python train.py --n_head=10 --n_kv_head=10 --beta2=0.99 --batch_tokens=[32768, 65536, 98304] --train_tokens=456200000 --dataset="wikipedia_en"
Each number is 500 + 25 x the weight over the matrix's rms, rounded and kept within 0 to 999. Layers, rows and columns count from 0. Numbers have three digits each.

# layer 4 attention key, 640x640, rms 0.0489, rows 272-380, columns 0-127
480497461476502448499511513536494516534502488528482520517487538524505480489520532516467528502502482466476523494481463507472523527496537526499507504511511513526496521512496524557499469515488528524507479515519492525543482492495480508496496500519493503506487487447483484495494467511529518510511511467498491473537447546472471490539504499441493526531497508508472495477520484518469488509467
504510475465415493472488550550526521538480480502501515498499506508498484508479471554467498404487505482534476530506494478508531471501504524484498511530486485446451535461495514486466497518485503502550473516498526548491459484512506504491546524463509549478563479515452463463513474446476518530521519509477561467539453542506525459521544506461473449527466507542532480480457402528446539455499
496473468466412529492503518556484521502442499505491509497546521506496466546532453522507518423482535489502468551497460471517557484495527488499507514549477524447515516482456512488447500511460552491523477548502552552482460518533462480511529537488549556477533487522479461477526455451481536560477500531480528443498476515504517490534562501497459489515464450546520474492416418571474515493523
480512502512481534496480495489477524464486515463516531503505465471479528514490458494511483472518479531529480507524520469514498492465465482483521486511466509504469505508492446457433537470496479492532503495454514522458485491533524522451537509459496527499535503514475515460505483493505532532498525514512480533505545462530536478494524496536473454487464486529529492509468496518486518493489
485481500494485541459477458463468505461517521484508482512488505495488496535501431519506473517502462529523476506541513496535515494490475505526489487478518497493466490472490448473506479482484504505538465514493538505490500531505511488490525481488503514520531490542498504490501512474449545510535516510507506497471483510495535470520517516500503507498477459546562481472511463510523555472543
478509511502483528524530509505528492488497471467543454446488493454534490474475506510551495541509538519480514461510453500507504498478499513553506510515486516528503442501480475526505474515510529477463539497497490466544520551483476473531432511533516521528477521493518485521542528485521519471493515494515511466478509497468487487472481506498482506466528462477541510539502515481505447539530
465543521475522502510532519559497528513505508501508506517541497494513496474480544513520483519496500484506561468508467516488526536544480484518509514465486466520533492511492506554545487527538481510464558443490522489492458484524456473506472512511460486480450516457515466489483505518568448481482476506528437490485514532547505541492428491485514471496529490449437455482496573485530426527456
506512503498501487486486477528464526485479513488498525505505486523470498506467507463457496494484490524522498509481498499487506503506487508499492472505474491491478515507528482471513496473495477500502501498503467477488525505489464548521497486485498456471482507510531506498474457509489493499514508490510484526527519490497499505495505508479487501523476474500455545482536509501530501480463
531493512503480494504509497485501515474490506480515513505521465500487494470448516474446488475491509514537476496470521520523474496482525519457504477529471460525496454519535475465489516475515505490522476490497451471497515492491499519483516496496501513489499516536521482496524518509504509481496546509513531545495534457480513501425505474497458507500479515491517532533534530494498493502492
532497496535530478521523488432486491507550497517533523496483484529474500468496544519490495510489538480521531540495492537523432539517469468442501499481534509530505460514570492476524481504540477503494510507498494503526514486457493520474532456493489462523452483537544494523498506532527521491485527493502510538532527477493503500453480488457498525488478532502481543544562556478494465505517
527585524506472504494482523559504506485475496495507497491474508501476447490503528475499509535467469494521556463524411526539535519496474476584459450471477489532490464494508511538530473525479427506478531462459474492500482504479450480493423472542529414482523487456473495514487528520504504459469472525523441515486509512506503514457475494521478456539513512474500497491536513483527468495438
520528513537534473503493480502504501504493524513514523499471483504481503493492517469502524545493494494517535474491529531529475464485500498535469503464510491502531495507521495534521520523494441486485534467476494491501493476467471511494521486467473452499482500506513500502466497512541445488489521514486479516500489496535480489478488518481524448489515528473465455511509564478531495492493
469533517514504446515521500533526493515519488484500467481501508491541502483498525519531550508493484486484526474538499508503498495504502518492506494460506512532494470474541504538512499526486449486484521514513504510491519540462482488483463463507502524519463521458495473505513523545542512469458489519478522484491477496518488496529496465503517496477525533490512522488486533460506486520497
509540456539574474487509493479476528510543523535513470512509521515510463490537524538529532515510452510505532486524461551514570530520476463519491536421499494518462541514487528533511470542512436511471553449507508513475469480533449487490522511544488470493444485499515486475468494520557546486486517497539482515503517543516493528491465510477511511480517580517409490534531538468532438495488
591433472550467544513498503438521488494499498515507514473499494518476511499464477499540458482546562454491475542474538492502474479476522448454506504544559501484537525516511499485456507499480533524528471522460548546510484422475553485499530529496537524496509491554475458505521515490443486534486487473496535511492495467493498477473510500474491499496493493467505469530506534545468540483520
512487525518499477517528510492547463494521474482523480490468514473534499482496523519544514533501522491500524477547479503513470500520495483510505503457514497530501477493527482517521499515516483489486530499502514494505515505486505492507491479510513535518473503489507475526526507528529500488465498485502500487465493502511486509486465482534503495467537504466538513502513527476508483535519
532466502546486452540536500545536526506451471516529534509463464520529485546489516526532556493483483470486506486514414514492545480471479466542518484499520489483495522536472536515538488488499487520483501490489509538470472490510465469456490491500522522492474510478497457456501510471521472510472469466537485479459437518512500490493478508498488477440488511484509524530486516525443508518526
518506538486507488478515490504526493498500519518471499460525532506480484480552457536499523481493518477483551488489512506482531502458495497483510513480482486578516475495515489524528491491524471492509460477459469526493496486507510470499480405533494479508533487526526494557460561481520523455496486535490515505507562529475533508505456532486539528475485521491492498457485531492509512514525
484444493503512496479492460478489487501528509508486509498506503489496507531510513489514482542468522496526526467489515503496470542463499528512514487454517525480491526432474477507498531472488502473499504520503496468504532499528550506494500482474477483522503472504518509545526527529471475496539516530487515578466500482493527503473502496472510475497484501526533487500515508468516502488498
478536485475467525477484495521505508505511494504509468514446502547491499517485487463443448482519510521538499501508551518491488487492543512468502516526490468523491491508516512471495507516493493482508488499531496532533529489506534491484498500496510491510555468534482533522529545477507556467511496538501509507539559522504520538462490528443519491481526524483536518509514458491481517476515
495519474540488450500535524552524508536485477497475469533467457526534480517487504536517539492486466467490523484523469523521536472507482516484480488497467465509498516553522517511497482513487491505437536511508553559497500491499480503480466485507513532517500512468476468485515499524534518483483494486551507484496495548542493485512495463484510516465527528474494530529524525488508496532512
500490476521501472457498468503488498498502499504503475526474501485465511498435532481515522506518489478496463498482506537551496503506546530529550489499476472481460530478508453494489533481476524538507479531517533523553520495509530487487474544491497489519500470504466498495575511476492537475473503519520544546518473452491498521489532477510490550500480524511473473488507548478466521502477
495525528513499494452485506536510525515485492489470504525515476516502511517531477520518508518500499487474479508447492522536512515533487503488513499479492462562508472505497500491498505475547491533522520476486485516473508500523492518484472513498511507531511476487512459508506535493499560485520482507528484501528565525451471484511487501467518520499524526484536499491522530511514489491484
462524533462477521485446486536535496485464473486508496474460485521475474483485492525520528465539526507514546544531501530481501455441509497515480503527483502512487465480466525520525503528523484510540470491492490560520486493537509490539524499522498491491543528532506504482455519460521496456491506499460533461536464550492491530528480509514481520500484510463498500432448458526466513535522
516492435515516484556571501483496524528554537535473483499473508527538492449484488528497490480508470470512516487484504526492522461463511536468521553501446436537515509519524454507503492504496504510459492529533516508529491488494488470483475465494502527510528466487468490518518518541508502516451488553506486535492551497522524509487490479498529511474514514522479497527514533496467459500539
516493510525498501514499471504507499485495532499482525453574547510473506459526493520534512475467490497495526488460487493495554520468486522503518493513505509507516458534508474540518487491491493500508482495462470496509470475481481466517486442503513496510467491501499474505470467481509515498512476519483518469481514490479533502523499522493496509484483492498457461469486560491514496516509
535502508480486567499490496505514501460487507501532484508528536497474517490552510489479471496456516480501457494502503487505479526493503496488474517546526491523550476549534474507484488496486488497506493448464492471545514455491495513495502493514482490517473481519493485526468517467461484507492462486468500482502557482458493518505495522511521458465554505476530479514519509487536477496508
527454475561519492498526497488514497496486511522486537499491487494497475513522509543514539509475482511509542480482482482494528502500487473468510477457497492482477514509514497465532481469467453529489521503519515514507498482521474515513523477493489483489484509528483482476497479513530476477511520461511500512476455514506546507517500534481490516487472527543466515487520502535497520517495
479483526460508525454462526477505473506489472492521459499490474482503497499555484510496518527528539516469480499539473457514491494476520492497486508545453538521485479507506525487512512485546454516548549488486512513476531483512530468514514481517491491491501530514502448531488530470509465491490497506521517493514569522480515504484521501549491482530512502474489526471483491481532494542518
483528543459510536446445485506501495460507507484465508488469486531496495520492466479537492509520547511528529507484529498499468485464517496468503520460483492504478464448466517514494525496535473477523475517488486506461501547498539507489529475487518482504540473503493502530476489494510518513551510569481508497534529498499496484542483518477526503517452496477505484418499491529501519504480
541473516520480490512525504503516515471486510501517496467485521507519479526511488487516522511471476490500490496512491514508513525490527508524531497505493509476499499540485515504518483498472517500531479507498509499507491539528488472483526486516494487491466516506524484519516502477497531485479490503483554500478459474506477505486497479502513511462492511477493508513506522497493511499498
544485498521481479494498513545530497502466500496474466452460506530514506499510474494479476470485470492502519512531512538458498503499490528466491496507497462513500483546490520492521480511506461464468490486526547529507521497494504497491505483493502485501470496532483506528505528474519514482455479523515579500476483494538491516482509496479517507464526526489491510534525519461500516492494
503466475552512449502529486507504507516502500512511505517508509503524488506459493514493515503473476502518459498532485502484512501505485509462506523487525473467457554544537492476531456487492497507456530509525563520496499501489457522486496507502503501485462532496494511471534465523490481497456498442522505518471479485494485486480491481512486516497485501543450519518548498528501503482489
456507492485492506468455492497479493507497478499535487556467485504497498539431509430480475534494502512521489498510512464503473504515532498519500504491520531456464530491507519460479544519505511492506524529508523483476540537492519530487502543472509475510525498498491512479547458514459514509526523492506494537507478497503477496465546502485498477535486483490516523525509464507493474496469
482490512455522512473478490507483495491502514521479494438452507509510475521460458506557524508519524544479479480523547501477482488439521494489518519469476497499479494464475552480520479524513449515507477543508508542483504532511531460505550463534486475473538552496522493510473503475499480482476532517493522483497540527492502518514476505516523529529468502520461521465503485519504542501475
462529503500514478488511542497482503542466468472502466562543467508502486493520484526467497533545480498465488532538496505521540528547503491516490504483505500503495539522544566529473488508519523547543524516514513542527499470507487481503466516510536540486475548435488506479484506478517529460473506489525495509527474535508485503512508481488434505519535502481470492486496470501475554538515
550448498532509511483473445487512477480493517524482534491497509514512492493501474549523490523492520517523480520498505514448493528472520490488511514483541483468483477506527502472502469501500509498483466515519496534511517518520501494524559449520480496525483516533513491511460502491473496499492498501459563520488485516505512514528489511472499506475468488498489516491520498505520550498506
496465490446520512504466479446474461502502505505515523470499496499489472518491508515512545502504523535508489496534496469508507485500509487487503497493470523450471489506500535478535472489486509511548492494504475514513506519534507496526546553510480498479505541511537525474458486504508476524481530475474514477487468528491506499486494490515499562534453469536507500473476427532476532515498
508535482515502514498490537501499496491500488477535483542489481488476504493514505463476479500493501469473498494478497482545507486519477485483470501501508492514515491487508499511463513508516463513523510447460517473488511496497516534465496548488512484535511479505487485504509501474489483522531493493535484469493530508503521498474517505497485470508514503497515504514507505494483473506509
488486495501516487505519512494469514507524512533493496501510497504503467494486495498493513530478529506482484492543511490473525534425484477483483528454528493515497542512496523521518502522491466509448470515493518549542474498526514463483519439502497504517497503488496506501500518481466494479453495499486500523495533528480509537499469507514510490464492505510458508463538509507489532503518
535466512486485517483519470512509511466474526501513534474495534503499544521528475519538529495464508520533482485485521513503470546511497468498513485475520519516510478494488468486521492458507535489483452484512469495503517511517495526549539500494459498490490532538539482528444556494483500537544476482496500493478519514464511501513505536496520480473491482522512477491497482522557516506459
489490500499480521511544505518530529462484503496517483511498487488501532469493515504552564480496520471500516483462475523488503462471481493528500470535502520501490487490488469535525514467522516511504536514474501462491506484502498491493465499514482482464454494527500441516519513487521469478524477509525509498485486500508492478490504520512483470454512522454508490490484537508490461536503
519482519552493468447531498536537506514456484490506507512501471491495497515503484553500513484469448516507491514505432495520505497556459484472488466488535482514517526522500476472524493465493480520458533493497540496487493477484457565523480506473484506523460481533518495451497515504529478468527503473502471511474469495469530445525516507534513522493537515513503527545519499524541516507525
464502492468503527487456469476468515495517498476517483552476470512512526526474512435487465524508520504512469504503523475512448515505491504500503505510503498464470532474495481490464530464515486505510521506506510464500531499511545556480533559469509486531515480522471507460525474487471459522529517492510495506515501497507482504474501527516467461497499460508514496516512465502514507490485
488491476539493514491487490463472490507517497496506504553515483492464525490531528486495499526531487502539504530471458507500504497553540532545515475559492496471486524505507478474474526490503505540511552520502503454562509465500481493512487546500529530515479447472474494483550482513468517495501521524467487549542499479537513499478529497492486479517495507477512505529508511487503499495527
479495479540499488463525493504491516484492495505481481556508492500484507513491478526515526502472504483494498463489506497518505557487484508455523471490459467513536509523525464483524505467483513526466535512518505533555510461524511517527505490462501536519488481518502479470523506501500515498498485491493491498515527541479497545529500538461519502447499554507480506484504479507547519532506
496472502506506490479475513483514496519479505495515535518513474491461502500527511522490550528499493519488493476496520488555533531517487483506489488492505514509465477499504523477465497491539480527543505442478502502495525504508528530485521500499487479490471516498527514488456517485481506522523494485518498498501526525487546495484516510450448476502519491526506477474524493528486501529486
474471470477532526474474453458453513493545520495508500549494469504502522528470499476479474531498512532505464519506521471509456534510511504488511541489527485446462522455515470457450525489518524524501533538503526471504520503523528548483519533481477483530505468507507517480523495513476447517505514507504470565511535471492488505462508506510488500537500500528508517508525486504532474470494
506504487503503510501522497489506492511522516523516495472477471516486493458495497471512527494525522500505509496487482523499485473509506454501460484508501500498510538519500496496500529522514473510422488471462489503497499467473480488492524480489489487518518498504478494527488474486530489488495508506473460506497515492495494497471523517480535475514483514500500519515487501532511508494545
484468507495521527514508493492496522535495514522508507457530515514490546500480521497501493508520533531499514501509501520481505458501524491510488499545520502494509481517507506484514534481507490500493487501433505508503490504507507510505514477464466460486509522513493502511480484494516518541490526491531509485502519505522503532497527523502489491519474513490511493497528490513468480523512
486530503501494491476506512506515513462501487500500492491485515444489497499494531554507495502482467509529512490505476494505513486516518508535499514471489528453474501485494511487462465520498495524507470482508477507511523496495494494493509520522481507497507514506516512482504501498492524537526445522503477502475501502526520497485475510493511513526486517535502498483487483541496490501477
476507517473510471527512524502503509575497499498486492492507476474497533458499493485496514514502504519498481487511497488502501494480490478503485485504494456503452513522514502498513511481479502503507517505506489500478514504506512506496497487505490502523515511506501486500496479473526506497489535500494506507525531487463514517480527499460482487533490494495506506513474493498491511494518
510494496496472473465507477492522488493506501508533496474516527483492495458479488502487499498531529497503501504512511513532517488513491510543496483503479514486561502506506482490479515512484516492509493496496476475511506507512483488507509501488537478543507477508460520525517533518505524522540469490507508490504497520538520504476507496514523506515487468483503504460511502512496516499503
523494502511509510491491526515499504489497475509503518503500486491480496506539500473480490522484479499519507513528498494478504513495478547489485517486514530499520523547481528479496473512515497490484523513498499518510502477486480491502502482469503507490514493512501470495509527497535496472496490485494486504487442521501510503487518496498483498507498505524482509508488519515501495507520
527504483502523482491502502497500510512484504516474487486467449526520507512479487508496482496480517511494504509506539538529522518482473517482512514507494512504501482510513520491525534512530483522497535526483493501509488484532517514499553497510501537473485493495538527500505463501508490479478536536511520520536556555507507507513501529502487463492514526471466506531520498496502485493550
469483484474459514531439484533504485523490485520467518502517484543505503514491520530491479493476541527505523534495477480481482492509516469489509463506492466470523500502518506525503537461486540512519544515511466444490480500497527531523518479542496502525484488547453479505493480530480497560479495510483527491516489487504469514509492481502494502506471490510520514510505457457473477503467
488488496502488472478513519503507430548493469520530498530473486527529523526448506478509497519504539510493519510515494531520474532507482540478479508519497501505511479528484512552539527514536503504488502522505499487492494523505530496480494518475534546523515488513503522531546464531493461522477486488526532480525521526549509480481500513492503462487541451501509512522521505455494488514504
552495490511434489499487485499510446519474492524516524496515498518466511455463514507501472502459555463511499502494470517503528514506466518488488481472507487469488501530531542505514525521440521537496545500525494506462497486494510492450473503528447495523492480502500448487532485524491521514453526457534543502511492491571535490485494529467484510506503498487518511512495516481473495487504
468490501514491539502494491496490484509467482479481471488503520501516509502494485479507480483504560515515524488502492521517488524509475507503467472495510476489471536496504503523546516515507511484504547492502487484500497497465553507545484503552487507515508495515471461505500474519484502462478516473463506505521500504551528514456485524451494515508523498495502551545501513492503498527520
555487491523430498512481516467516494493495510495516480500484560504449493467519475523501488475492519463503480509501487537517552459489499502504513514546551479529509515530465476525477488505446499509513520495494504495474460463498492492475504471510485508518462494509475483437486564496509566524493500512513525516487447502543511500456531526496536484513487505454521508509487476532502501520500
486499534490498493510542520459507512477528489515540488509500507477533487478524487504512505493522477500456476478516520468474473503567521486527502539490440526494503484489476495520479448481539530478507445494509475491546511523498496477514506517442491539471527549503498488497485552490498521521574464509485469485465519514469504491489522500492475528489532479525488455486514484520502496534501
486492493517520468509557516516519523479523511525520509511536488489534473487526509525510505520496484506477514490516512477487536491486496508532496501513491526455506479505522492516501463500519521487527474497464520515501500497492497464484481518481506509475520511471499497528522463504499501489508501498494503499490504506536491501480532489475463460523516536501469493487509507519478516515497
425520541452519488500541553498517476532512505486518499503502459477565446535517516490530518541512496502462510468532498444512475463501479494520507509446505534490476491508518524487504478501513539423495482505519513544525531559502509498530526554470529536504519525515512505579512477512475508492512520529495444461480520480501500459517483465481459500478511485520497485451520492521494520547537
544503509517463500506484456506503482505472512476505490501477536484438488499475491496458493461482512516559512490459494528509507498470464540510525501494508459513461505509510486502532517496515459509478529524495479503467474465494474529502470477552496445515487468498468499479463517495490488461455541495496507516523499509500499525501463496477526503521475544473497531539535486504529490506495
515493507505502488487460475495472511500476503494476475504488497526482522500490505490477503503478512484515497503484501507496489540520533496485492507513464495518481529521491482494527526467532509508520537485507453444501496515510518539522520483498506503508489492534516516478492532510491511471509507523505524529535520505473509511516490506517512506511482468508493506529495485472505508510484
443493481477523490512528531490513520480543523536507502496524492471549474526544512511556515532488459541408508490504515438504513492498511520535514498484467535454522458502488503495459477532493525480518439495482489537541520543497526429518513532436534508469510538507498492541533498501514524552565471481500448465468516499524526476502541502474469478464520498536490459475500514531479509518501
457511529477509522519526531483523481497563488487524522525555480493584480508539469510567514497512501535419500496514507487510508467525490500532504543471547507463538457491467497503455474554475522485471439492518547579528492531497501435498480519475501522485530502477486455518523466478512486540528480471479467448452478480526497480494517489509493502466541494506525478457497529526488505541515
565475461542523512537514454490515484464481500485524519537522516506476492436497493523499465457526549470580500485531509560474503491494498508463493517493545450528503552479502499537490495528477490533502532495459577476476467436491490534471472471541456467516492471452499513443485505488521467502459485464515538542488468472521504490480504490508553492544498518441502519506471534512518489529506
571536485531447457512535469538541494477462485476542462480497519524445453464489527527457497446510523471544526507510450535453512493466476475509525471476497498486450531532523521570514463489483505470523521479489511463479494461462457543503418517536494478499492471513517468489468545487475481486501459510502517516530531502477518494464492495437502457485491483455442499490524531504508490561510
535521478561487493469443452561492553472411517546493470471458537499412537486444496488423482477502483484629511528479475494489535514473494539518478402511479456547473516528510495519546533443501458544529552508447455438463475411498499537511512438566494480502476491488456504429476569513493512445433465500525538547532509556492512531507488534499528499568477542473498532541500459489520460440466
503445484524523474448429432533469540474475532525473515509514500520455543517468503506468495445468495496565514563479522503471502522516490510493441486503506472485461527522496472470542532490534442544496497486506478433484483418496519546503504446527464484487488446517471478468455518506498453475422491433516513547529524533456473520524471547479566536547506530484491529532529502510515453463493
482493513508509516463478508432464490531477455469450482475480517501458493595499493506477508482504524511499445510449508485524496507513484473507465492509496491472451502510472475436529539480545483539500519489509464486502503488513513522496591447502474505485525495518505544489490476512495512492538526465539517495525479500453486500519508548503504497531475484521487513524519464520481524481490
450490516482507502479494475496487512491493498532506543499510513458502538530508556486502468525516510483579544513535494420501487470518502497523481442507529477599504455474477506452527514467492485476483501529494472495510514501546529503518518510478503510523502513494497480528493490519561503517431524493493449468474520528490489530536435494529508526515537472493522490460497477478488463463444
515512549534503565494519503492507507468475509515466467513469527475476475542524528537461501517472500462480523525482484518493525504517496494555477463515523500496495471481480506531514501485556522519514552520433532522519491473532505496499507436517570519484502526530483516486479532521491500472549488534546485488497525565512523484522485556552482406495436444533481450461533515528556517510459
499481523503516512445444489521491500514478498478471501487508480551457501554477486474525508487479490480483521536474496497501480492508466541506458526508474487488499532534516482491494497515451458518506453516499445495492504491476523514478480511511513485505496497578487452538501528513462498456460508498480499499507500500450480518528474493483526546514525457492509527493552526492491502485511
497460542510514559468412475477465462495480507478469511495478496507460474545462474479482517467482508506526449531489523507505493471512471487527433475491485503430435533488468432466521524472499441522495486494506447486526463447507513510488519465530462538465508510548451487475488514501452479482492492464483500491542511503450474509516514557482533520481512496522501522491560477501520511493508
483520471501525487468443506487461498493503500456503502486515505512472496509478475515497494502511518537503448474465500500509489503514489497469480508502509537459504504520488507451506525518481479505529495504520468505472460485465503487467494488522444484496496489471464502508519487482496468495465488464509477509485489461464507482506513501532546507519533553495538551561506464537505499454493
477489554527519543447451514465499450470493503468505502500465492515527481491478518482499501494488509481553496531507495465521494446547461481518432486482489499481502533493464455465522498483464475446489512491528427477540486470499546494500500529510476542506528537517449458485534501520506472474492497463470471475477522513482470482502493558518507520457549464511515489472529463510510492479482
504526528468456485483549540512512489545474471477516456483451508510505472509494525459511521545524488492505469461520458470512485485478474512472527523494447506521473528476534540547522460494454527446528523515580454522517544561476516513478495569456539521541519499516535526508524493484475551485509533587490554471505509461502543489480517481471444514489506471483497506456471445458459522524551
553551498475530493473488539563525513476486482512496560503475430480524500491524536500512461519477507473473544477536458479500509526468503520477497495520550500514521505532513501473466457518503517500446499493459529506511523456509488486492468551497476480485478499484544478491516475472527475464465500557512407501505505526477509486509484467529472481514522524502531521514473535451530496491447
530524497512521447468527505559513519534487490511516483507440455491529469465568558536473515493487485500502542508462521473502482526529527476484514503479487510485483513531527514508527542498506533490491529472514488512468515505495512530511439507483435482506499487486508521541511485516528507479498510527511477516510527512484507495484513517500500454468487548498525536547474474522511495505476
526500486520497452519534523541535472539525487516495507499519502506504475486518511537496512505529484457488495524480473501493509481497535469498513513465519491506510527514484529496496489501468535488519511534486534547513463498508480488474512461506475495486504528467517510529493456467529543496501513497502517502493441479468518525510514496475455469521496535510489516489489495501484489497518
507494493509462451524528536532558446535482482500522510461507523459512450458515509530521488513470475482509492507507472481509512480486530489507512509488492526493511519527492537516485451515431521507514475545503514526523448526500480479505487515500505492490504546465499512527497485475519542497496487543511502478474437479528547479458499496476456486484496527497490502469468500505484491513516
468518517497517484493499491459481451514508506472500526515496487526505503519462470477531516517576562494488499513504505528519498512502490485491480505479520508522478526476500485460486510520522479489487518510483513540479526542496508484479487502529517477505513505508507505498487496481474517504499468483483514496547522494444490527524496475454503513528492498539496505461500474467507488534504
499503497494487454492494520517493495534554510498514524490496495485535479480502467486493472521507490475490504536497500517523478497537520543493517516457512504546525473528490542500497495521471540459476508542548520470519450523471448489480524508492537517534490503470505520506502502497517506454478501536502490496484456486466488474456495446477476515534539520444508515497542496478526511491514
509499488524532528520516526508478507498475489492499514510454492497506500465486548474485517506516496508464498495511507528470509529457477448481438499493467513482527534481525440465487488430492484562481497495469511505508565491516515501524497503521448463487474507556536474472508476506524512518496511509492480511517521502503493488501500479503457491463473498512466536496482539527495440530540
521498452507533487511535509513506540496502488550485522494476532456490500481526559528488472478452454484515511515524512556458548547476478538493472474510515465527561489502523479490482467473503519530512504493460551491539520453544533486538508470520481513452453508529499501481488495505534475482471491436499493542518439531514509506548507516569514514492467512473475496504510530506497489510491
495511481513526513497538467479492556467500527533525493511450523507504527481487524508474491476457506506524513494491498513477496497501477511529504472499504453532452443481493498501518533488533487501521505524521476502438482473478512531507472509516491538482497459513507496511512490509472476482492508517512496514524528529509498521492484503560502459520477501456504492536538455503516509483493
503486438514521506566550493473474560456535519542530558514511490477500515483483498503466488514513486481511553515535500533470569528477460522515504471533505480495464476470495469486474510465510490537475479501424560552485499461502499482485442477526510518456463494472512482460491507504544464479512503468527475511534451479494495506495541511501477477565431516505439466486543498471476481530514
505464499521518480499473459437491476499484525467474513490506517538484506546513514513472504461487532535492507462491506502496488516502519491489472495491465516495473480511493525513501514535533452507492482529544483456497522523479509542502515514469516482483513477474501488550520527518482480522499510452519464516479526558497514467470439552521534522452518454475504448523483509503543523459459
474457483491491511496498477438508456490524513469489536460507538492501496491507477495525479480475516473495518513461507502522468484518459535506457487503534507497494462497493503487519494541532486477443498512488513425476502510489525503511498481517507509480528514484467507500495507525549422488482503515480478454518520540454446489551463507528511487510480477471493444514519494494558509488478
502494460516507481530568524489505539485531520561511496515509528473518519444491501490527465526501432450507491502503508549471533471491514514482504512528523473528571511458510499499475455498439535501547471547498517486536491469519503455494518494508537507515485513497506512504521493487491498482514496488486501525514468448508502478497523443535492508526476496445489502487535509490458536514520
482504501512459503532477519451503470540498492481494527493559505517515474498503503478521452511515515471510438539533486514526489488523524489531491491500503526521523506492469574474493511505433510499544493515523562484522469566517489490494549489480501527510480553492452539502514497482501521587496513494462541488419456458562490459492536501481462459440523481513505455462485521482480503483499
495516459497511486513540499561501544504516512545524496510500486486500507437493521525489468508489476476513547523517494508486531475498522479515510487518522471492536527488544483509443472486447543504512482536475496552519486451522519466501462496534489478521492512459505463501479465452532497478487501511483502516541455484485534513486509464471472515552482527486469526469501496466476516516508
521471501520487471493475478486485473501516523506490500489542486515478477530513515516531499526514522505496461520490502515548508487482546475533530511477507518502513524541484525507521515529466529486521528520527525493502470529487510524491526490497483534535466486486495514489510475460510512492495511511493540496492463463481473512504542478506487459487498517502506500483508530492490496511535
471545519470471496518492557506479524560506494490507487488543485544545488490502496466505461518509541470476423538496501515524504479557534471516490482498466548519532469522495533473530516481451531488530479491534480482511451539505484502484519519486443520503516519492481530532510499504480530537504500539513531503451517476532476486481513485482446474471539497479484507482509504466481517469490
534554504453520536507516517571509595499491500538516493474502509503493506485487531482453512512472501504475512470538496532481549496496469475502476473540464482501493504528506462513526521459509525503556513466466475536497466448524478515488485496509445532451498513540526496513490483478458522464524536518551525490490513496518487529517482518528486483521457480480493520536538498476493486465487
488467529505528531454462460464487496477502509462477481494471522504488504535518499479501501480507487524480491500460532483499444508527495506496491506491489476493479476481508486488508499527546488479457499493500476442473525492475505527535515509502503487530519464507504474501518517532483468489497492508465476503524574527439457500532476486515544538506516465500522512537493490522560493509494
523496491514492473527513517492505456513519513517484476476512484496493499475514506529513495527482500506503491490488500481488487492483511477490493496488505495508523508526498551501483485519467526499497505538511511503504461507501515503495523477490489501510482524465500516527503464482511523509477506503496524515480479473515539499493513526498486479508502526493505512503486496517484506501519
546498497492501530502491497540479526478526519525537482478511516525463514504527469505492523490534483527476520482519429500491528489489506444515504499497535513510509521518511446512460476465500479508518527451502450536538497462522494495507540487523525560515491464518505489493471502455501487445570498512521538490538482468522469545541479472496494526568499495527490533466523491486471485506563
520538537481474516488458515529528509533491481475507503493556493569502473521556540516481478459496465499548477528480439471467519472521540444499504495517515512477514478518527515487512481477466481467512544503549446491526467492479472488492480477478516493519529438473498472541485499485498524532510503476506484510480494489528502469505493498467487535491555480494538510476456466496494499468513
496497490490529526483488472460449524474504502480479524515496498528482565539482484494498516485519526517483507494491514522517493523501491534505487492519518492490477483476485466493488527495555493506487504444478509477500545483513517514513506506509497509501509475514487501458492531502487429479511501456497501506532528524464453512544491498521542509502507489483489497517517512466522496508459
503475477514551533485490434447433565451529547511478508536480480540476563525488496474490493497509513517482523497488526504495491520492480522499483477514522473507490494475508448485502528467563471521479514483491510461477539480510527541504493497514490492516476439503506487458497503519479436494512502455488508531528547512461451524516500478521548525532473499486485512527529512498539500515482
469485499523507489475466488485481501496494507486499477501480463482488486506494503472491513516507519496504447517503501451536492483536529456538493468450496493495483506483483458476523512470517519480509500481515458496476493495498472519514499532501484522532501483487515476474514504498466553495494510550478517507512551502442490540494493443461482523499530514509480541484496527500473520526530
495518551484463490465466522461495453538478482455491486498525491516504514551479461476509515514530534486494472487509502514540488521491500509507500505488509529487419502507471562488533543548506469493492483483518506503497500550460478497462482532492539520492527500500477546544490524533458496509512493519510512461462507522494488489500494536459514474484535486500517446464499483514496528501460
510494460520499472519528502504508510463518513550506492511537518466502494463496483519514501521499482471499516512514491528499539477489507521498509503506511495500548525499487515500467456505467510520525464508485529536522474485519518467477511492524527489493505542465474500511501489473531497498518468498504522506506440479533509503482503513499484492514486510505477486462495493506455529514516
468494492489497549485511490486503519489474485488503499500472544479474500481503500504492487460469486477527514485507500493470496483513455505526515496555521467482481455487506470531526515507495474513520514485462475488487511475519504501515495490509477481466501507538495485483481533511496467513472523487499485470522517525535505490540475525518500467487454484508487471495497500507517481489474
496501497509535528483477457458468536477504510483477517516507487548495544542500503503493496470521522510467503513494531499492498514512497501492492499513505497492476500492514442480480503509545482508484507459485489465495556494510515532513493509507491489513495458507498477478507514519491451488501492463498473517551533523453433505539501485516544512503488487496494493542517501480516486501466
526527495514509485517516524507523490485519498556512485512508511496497535459518488519527511498542463513507495514523461521465550498486509493495514534505553492542567510505495481513496477502511504474532533479503521536543517469518499459487546451523533527500496519536503540497497497480508542486527473489509510487474465467525481537519504505508502517519511493497511513472506511493458500507556